{
  "head_dim": 64,
  "vocab_size": 4096,
  "norm": "rmsnorm",
  "qk_norm": false,
  "init_std_qkv": 0.0504,
  "init_std_up": 0.0504,
  "beta1": 0.9,
  "lr_head": 0.0129,
  "decay_shape": "linear",
  "batch_tokens": 32768,
  "seq_len": 1024
}
Each number is 500 + 40 x the weight over its row's rms, rounded and kept within 0 to 999. Layers, rows and columns count from 0. Numbers have three digits each. The size before them is the row's rms in percent of the matrix's.

# up: layer 7 MLP up, 320x128, rms 0.151, rows 289-319, columns 0-63
# down: layer 7 MLP down (transposed), 320x128, rms 0.146, rows 289-319, columns 0-63
# gate: layer 7 MLP gate, 320x128, rms 0.145, rows 290-319, columns 0-63
up289 098:496478489512505516504554497453418564555552478559501438505462549465523497494546420433533576480512455436467472487454413530527565504523580530511496426533480512518520527464459431532529492503517451
down289 100:525572510525471423546466451479484567446509512474517500534399487459456504478452509420484480522474479467478430531536504495483507515503501482503487514527478469605514579430559530516470508584479465
gate290 109:402484489467498541586531538523520453493447525487468511542442533571567544509564491530509514513446469595599527500572490492525486484482485522510531527519471483463455464535547533480499432475498514
up290 114:510477483484542554594427539539463457515519523484502495531414552497485553522500458516500499512455518551566527539573511429523427526448476529482441514502497508494486426530452529422441440536456576
down290 107:471494511449639488519462524510505486597518465489504483546540499484359527548508468535516500523373513490531498487520484494482510602493463506485510505496415518477485452490516476501471506567467575
gate291 099:561534475549540569520530467467449441535434538442513537519494505453497531555555459529497461394459465548574471497520489550558492458543470511480463500397490506593482396527485613482491526453510443
up291 102:556493458525501529501480520560522478447521436568438438506465505417531422531543496521465462457482478537497451447415530511570533488468529605578482589545536502475458500476436491540487487473521393
down291 102:502491502451469467510460431499505457570538533470441495501533552515556507502467538556521441448434499451569538517450520486457497442465598509571543440558549490470499465468529457533392451488529443
gate292 097:537524529519534527558520489603525504474494546579458486455511486543537543465494503557530484452540465486472510432485456439512606478543536453389486497513488523477548488491430459534509491533488510
up292 089:496535475550598542460506476473476518527457517494441466459458380489495477387476492488519425526598475503476513505464526493523528464493548513445472519470471534540508502452482420505399479497477518
down292 092:568522532558526520468463508529551541473464462553507503526523526516500453501513522496504524456540484513383503546502504506398544514481477551524494559532476456554496494469497468544340487450534489
gate293 102:465536483420497626509475527484483508458529512515610522503527481494456469449520537496515499585511465502539501501486580445438433509505489530529545459516518477494471528500537498509506444575497444
up293 100:546500590567522563490499479470516489500469507492545434457432511469479514528492541523551483504486553483564508496443548561496530486508535554488550514574471494526489523539456508504539478479518476
down293 101:571483496494504461467450559485424521485524503517514541478439521484453460565496474571528549533483453453451483500510520482460482479483507569421456496492476474527497532484477576523489519468556515
gate294 097:515478483499508524480501508571592416499482497536560471464432537478506530496447533560448550493583518534505470454510531522593459461420527495411530555548534479561519482516534497578491550473521516
up294 103:501474508493453501500490527515528512548540491521416511529528444554506480550458550511535452522464600472484477566456488525470535449474452507483510592567489450470434522536439497429453479466560513
down294 105:512528473468453510484467487480417491572490512457459526461484482462447448526470456506450525474573492532581522479516528474442463506498396445491470434618496520516509522578429450510460499518543431
gate295 101:508452530506460470486465525503525505467515506485571522527523509455511519523456446550490460519525465475539523549564549474519529562584530498469528480470555587516549463509561492542512476477458468
up295 098:424565537533441532480523550474489545548579570413502480488510440517474533530498511475607443521514498474509473516451527506501416491461518493582480498486470514431539520484513504517485560463520506
down295 103:495517464505490539512504510447545463458587478523488513476539509519562472457383543507483471513489503532670488478525596498489473471503486458463492441518516472470439479491553526497588499500473463
gate296 100:462459503436521541554511498504535513454509515473593448441480547504455392451516443458515495504499554522514459461527527465560478496472482571470499553527507508518553499429528532468492559459488455
up296 096:496519558510471482575450540512551563557558471537556449426480439438496500521505474523532445571483489449491465535442494479564501521419535505459509539495505488517486543489523424535535456564457510
down296 098:509497474497498518473487468519491530531484478498492428572502479512518563465580467497489555526500568518561583489504521455473457479543489537460561498518497533510524493486503462541345476552443468
gate297 098:543489519524401554520498447587484503471497533500539496479467496470434558453493460512474498456555486487497506521529491535456495506443518532454477486533426544460593532473487467501527442535562538
up297 100:543505500435550509457506516520398549453425553486522552604524535523537523487466518480494585486555488456495552458511491486502477558511486502536504542528502497447541462508533519517484496501419454
down297 098:437451442421542560474555520498501460488443527494443443479458518560588485569490544475491472519544548507510528552536543462511490530478450547590491483449458511478486484566493510433441538475440472
gate298 099:473505493524530501605475527497492489517532417461490512517473529476455508517460525527489514524471490488501452540515581550570419507434462486506543554452485520510461444524457491503499485577558501
up298 094:466424475496522538488515541483498503482488529397560486470490467479490500488452451539464553439474504496477442511580511565566453500518546570509515421499475486432561504477487476472541486507504501
down298 094:507533417529510527474507409444493544416500508443530452458469528555617540548472436482545531480528538462469460456504510486525457514453491469506465466489522466507490518535487496512539506541492454
gate299 095:546525583509491569410482504619495507478539546582476520495515540505488512483444466504565496439467476453444540531471503493534554539475513482485490533535465474537537550459465469456466533457520529
up299 091:516479443526428457468459419518465425458509486370508475493479585510399442447531466483455549567491534519490576509483503455458512491488519560540515514553503435511502536555510488474506518519489441
down299 093:435466534472522523503502510442552542488461470501554501471471493554497485506482570472509457423516561497502499463499497504531527460506475478468510442387526581461543544437408497563599514490468497
gate300 095:514461515516580536484505577457478417426518581465506540497497419484486529461511456517454489492530545386515477464510525534564467604556518477447463510567500546493511504512548476577510521576505455
up300 092:474578468500546517539487433490467464466454440492494528509473504490485520538428449435529472475538529461490498452403491534518465464432466528468525475579429487543474515516489500482424452559472477
down300 092:481490441520462513492527538487458469489543509482517485547571488516558515485529543482514566364527444523436519481477513501531552493528508504512549440533512523482464517472578506538415534537401456
gate301 108:455440480543534488540523472483412450452497535496555537433468501554458474501494538564509523463506481446500510526543507446492488544509505461470506479450497520509547421479546583549530523503466470
up301 099:480518500566505450444568572476445524492518568477431508456429452472496461515541509520541529505503538514512624426454512470473548468438437500446458455481517498450495510580576507441494477446471501
down301 101:458582464611520493541487534481506501482519475556475484515490424500531487525515501421467473569451464500501493540594480471539486556529570430560491473439466496464601492504545541487447494465540475
gate302 101:488535456446553532539497460517566515463558465527563486569550447483470505528495480515532547478529512532522536556482433443507476458471594455491517409505431542519548406498430463525549452513571502
up302 103:547540518443509518438412477472524461547440517498573536430563492511527441557484529446451491456471506460520486490522510532586581525554454418493513522525514509497514492495472455485461542509512479
down302 102:467523444496530527548528527489509530487572431558477539490496448427462442473509578513490493482484453500505512437483583511541495489530431492557497527519468507469528539475458534532543493564508500
gate303 103:446541489449540515586477513484478478503485471478532462478467516476486470557470486529501492492473512481534459526521553505441521451499494494482482518475476506531508431508537527536548385452546472
up303 103:476427515496522470540574528502473482513474541407462494534550511567493502450523476494485465534518491461492558569428488478477487523551518542520588585468489513530447497453533485505457487562549433
down303 104:503452472555434503458574484487470443472539512501411507513488469483511523497459474534415456484508542527393489497494482441456529490565538505554528476510515519467553437434480531538460534456524518
gate304 093:454498500558566516491541491534551474411517487560515482489426517523507462478543422468415491518511448474579491522510470460440500510531510512541492543517445502491496455474481559534452397488536475
up304 109:517524476516504469432440511546454514472529445455409508543532498469378508584475536492425504471442436465492499499555533536560433531440491486531478470534505466534451550449473427582492473488504537
down304 105:532450503518478476511525516524492526470489492483547499504470486496548545527451555547489546495463487503604478496487507482476518397473473551533449473490509479406452502503560491461307438497466550
gate305 098:527538475485530519509530557500444494541566498513507460482499481419531592471443469490472579536521455479494455532523572459508504543532484496563492495553511489431523476501456445527527484515492472
up305 097:428477486491487423492516558622493536515535493496531534544520478505508532507560550469585523529532540533437546516488475490493465438485457479463532558557471523519489446576490474452467498435441468
down305 097:454495594517449471489499480522424459533506562577509528493504606522562537416509537471479517479478497460389509521558524477507534528430522515555477556492510495469519503513473453475447516518541492
gate306 105:481478497461475516507449507571479464468514508526536462470515520474558529462581517507498439505534506454510524522521467473540465451463560548437551505561522492549516537547483504496462450460496450
up306 098:546488531440526485468482488550486457506542433522542441419483527516513527513539553517453463517529461569520471514547519462529449454538511481558504477383477483429445536498479467600511477592494517
down306 101:492542495468541510508552479446424519504450505494460420501512562537447450547506436436512475525500507531420510482464569419490480518429522508493596543501473545456472546490495516465435458512511496
gate307 102:485468459490462538533551500509541456458533442517581578470429520547455571576524479518516509496549543504512483489485530575515519442561513508505469543512497501437540518564489477462546506456491419
up307 100:499547450451451483568425522510551468491494548430477500574497516520515489546459547603476433514496426519515467528504505403475554462507547468469442557483520501523493479527539542547511472502523552
down307 102:456484499510442470496536513502537540476511523488550535564480550528488544423455494553458510540466528472444505447527442499536526465451503573520436470424492610511505445448463485480499479492517595
gate308 098:568424536488474510479540430507477486483368492540453525498470527456532586465529513535473436526524507504480515539444474528512530469521548522479544543542524497465455459526552475531493519488454644
up308 094:538487492443554546470598500521513510445532485512561524511450551521441489505532465488555558496444470470516525538473458444516509472471450558495497474467456458502543474555492489443494556526550519
down308 094:576461537489483560523488515421490493548495509446474528529523509514548442533448565548408562435515518485550453534511573466468508492530493517483497558495438416566553515528536522537419503494454509
gate309 101:550468415505526559609458579513516503567535498457553481493558549518593485476524439521457489473445474453549458482497491476469482460421548557540486524489520499515523502462478528460505499472538448
up309 100:544557463434505481505550475485551464430450529526549501464474473574347515495485457562493456509496545515466560410484462454493513564458533451487511511456496486544536474449578581479465517460518497
down309 103:455585507482484513490485504479462516552530508484491463538563471547557542465541508473486476496502508548675510524428506517593489503557520497408542437482459462485526474490486482531465480502473504
gate310 099:480494558455460559516517523470554434433480531547462487479504448481570529410509491462539479463542476510498511524605529544469499520433485492431435548517468499541592453522499597503482550490481510
up310 097:520576440506472493472580496542457559487516471524438519583526511508525523570490525463584456466519432469506533511577421591530476565478458463449448422531518508515450475528494539536482488452483590
down310 097:506459454538486467531566508483471453560504415596504474524474431486521514498499518506575530540505467560455507562497512492445494569499459513532486500424440517511603539442516564421451491436471495
gate311 103:464496511489541489537555539526563405504471449501460525508498411510535514484513470555533482564560457483520499466502521545534480466468482576513538505475408547526516583450487506558533455480461457
up311 102:517463488472542480491491465487502413545529532462541480437422495562544541410463515554538506532430529531489499549491469486500503522459456485548582503469482478536534468544563555486487525413510447
down311 103:524482519514459455542508482528500482488520453514464492545462488498530466465514519517500469534438547469428505421538517483482486532467490529432526426554514487484525502469516421548454484446524513
gate312 103:547512477494518516535550490566480516432528475562521551467517519486504467449526407500486457488541426495513512566533528484516475484533550508490520487487438411466483425523484448496500523538462468
up312 106:511544523472562468461487487517489474536428488461473495499542497549500521500506480435515506518490599500532576516516528550575474518523486434498453510514554504526524525533523508539518449612536500
down312 106:475515475571520542408548482498493450500475476439430489469487478459466440500536462479444442489407511507542443470499541538477523514537517476457520526441475443490526487475495524465552498501525503
gate313 109:409456432515451592498458453509502480497489513482497583484438477465462528468503524475425524498530475506578460469479584534518533518468517535499528500504474516549554512577505525468507534485429495
up313 104:515447485535434468520455487498535470498469502488454556531565472514535564544454511538531487473539473516517419463487523567484498482452433413547507408588449482474536515486515516440461478428480462
down313 105:483494444499457510550491502433525545446529470504458523522532564468523509512464547459482518466517423484417475465527510541468462569489489494545486473587554571466476499523486511453502581454512471
gate314 097:462450521431527488471604480578522523431529562579529446483501462464527524480464474515575463515478477456537579452501491515510453548477512495493521521449496534496503517406553492517458433513466516
up314 097:497523537466565540485497581475536542471538579545552529572497574527590461488480536486541464526517508509450473462453524493483510503528552566525547454509501520402562557495561547455451557502498488
down314 098:525479512442479510435501454463445434508467527540530420488488507484512528541488448564441490512506504490574474504520543511598502547531508485497461484456503535484476551494487471501405544481499492
gate315 103:471579493435516527442505523544506452480564511456548510543528531546496470477546436499479499475512519496560520556509551427620478511468524475480537499528507412534528517462526489535574504435499521
up315 102:533515494438513463511518534485496521463509528465509492522534534475483541593454476454527464594508489560486491479508481458444433452465435510450512473469483501475517532483476501408505489467538458
down315 105:431448508523499467522494458509427494533507502539505445435504502482510435484512472519494430553486532565508503505450548502462571508499438439488474486514503453543577553435550492588483427511429525
gate316 097:451420477549460503573520498451525486450534487485527449523493556568498521560546533430526460552547486529566505448490511506456507447473525494469478486444459529529470473482574518604470485488444510
up316 098:485463452463460460526493541503430459412518463451536500507522495468470537477512527495508514485555451456417515520472485486516522583435484504584486492547429518521536426502452474480481546570459472
down316 102:376489493475526526479476496470483483457484460467436521545577494519570405531447540462493496509527500507616455457508487537501548471491502460449488554499578483516467545402593463478506460445443624
gate317 094:475487513517500518524505512482449470504489463519569489421448505427491497484510467491485567509499478481534507521472544539536474527497445517447483514488439563516590550488514486519528493516496487
up317 112:482518414526514577515574510512532519494484473483524480513523533507554489516535412469538468539552552512561545548470415447457541474483447484542584498581507473569478493553542518550482508497512527
down317 115:509429507485412564521577460517456439515512447513544587463525560514545491522508437484540490476413433538389489532538525447476530559557462482542471546552485548562514548542472500444511524616506478
gate318 098:562468523551536518543534475523496494469505540438465499495477511508437476525533523542551477406518454568532468533499522504540475559523607497519537472569553528471467484524412435548479536496518426
up318 093:522527486543537465506491568517498534559537494523523514534564466477457444562511508523438530533537481507562538428487431546536525476438486490561475495520518468476505496427479537532489561480455483
down318 094:480448463480498477530491439518450429461428495439540573501516589587465471532545503539541522490490434560556463464585534534508497571498567531504486473538516563452466554489436500500449520566490454
gate319 095:460531521457534536541519487416568486482557545513485605458466483478460547550538484499514516567499473557479435527526501520493494449464507527491480471508448506544425520436490561470503531448515433
up319 095:495496555531537465470471468498453488480528488437451464488592512478531492552515549483519525513544481560461518543448510495473494509456533498518414463471508454441500457473428486473543544494501446
down319 096:519444535456517492520505540505475488526514440545515468556546477486567536508524451436498520505571488521494525478555495458507527501502450520550492474475520444448560507579476513523501504504555534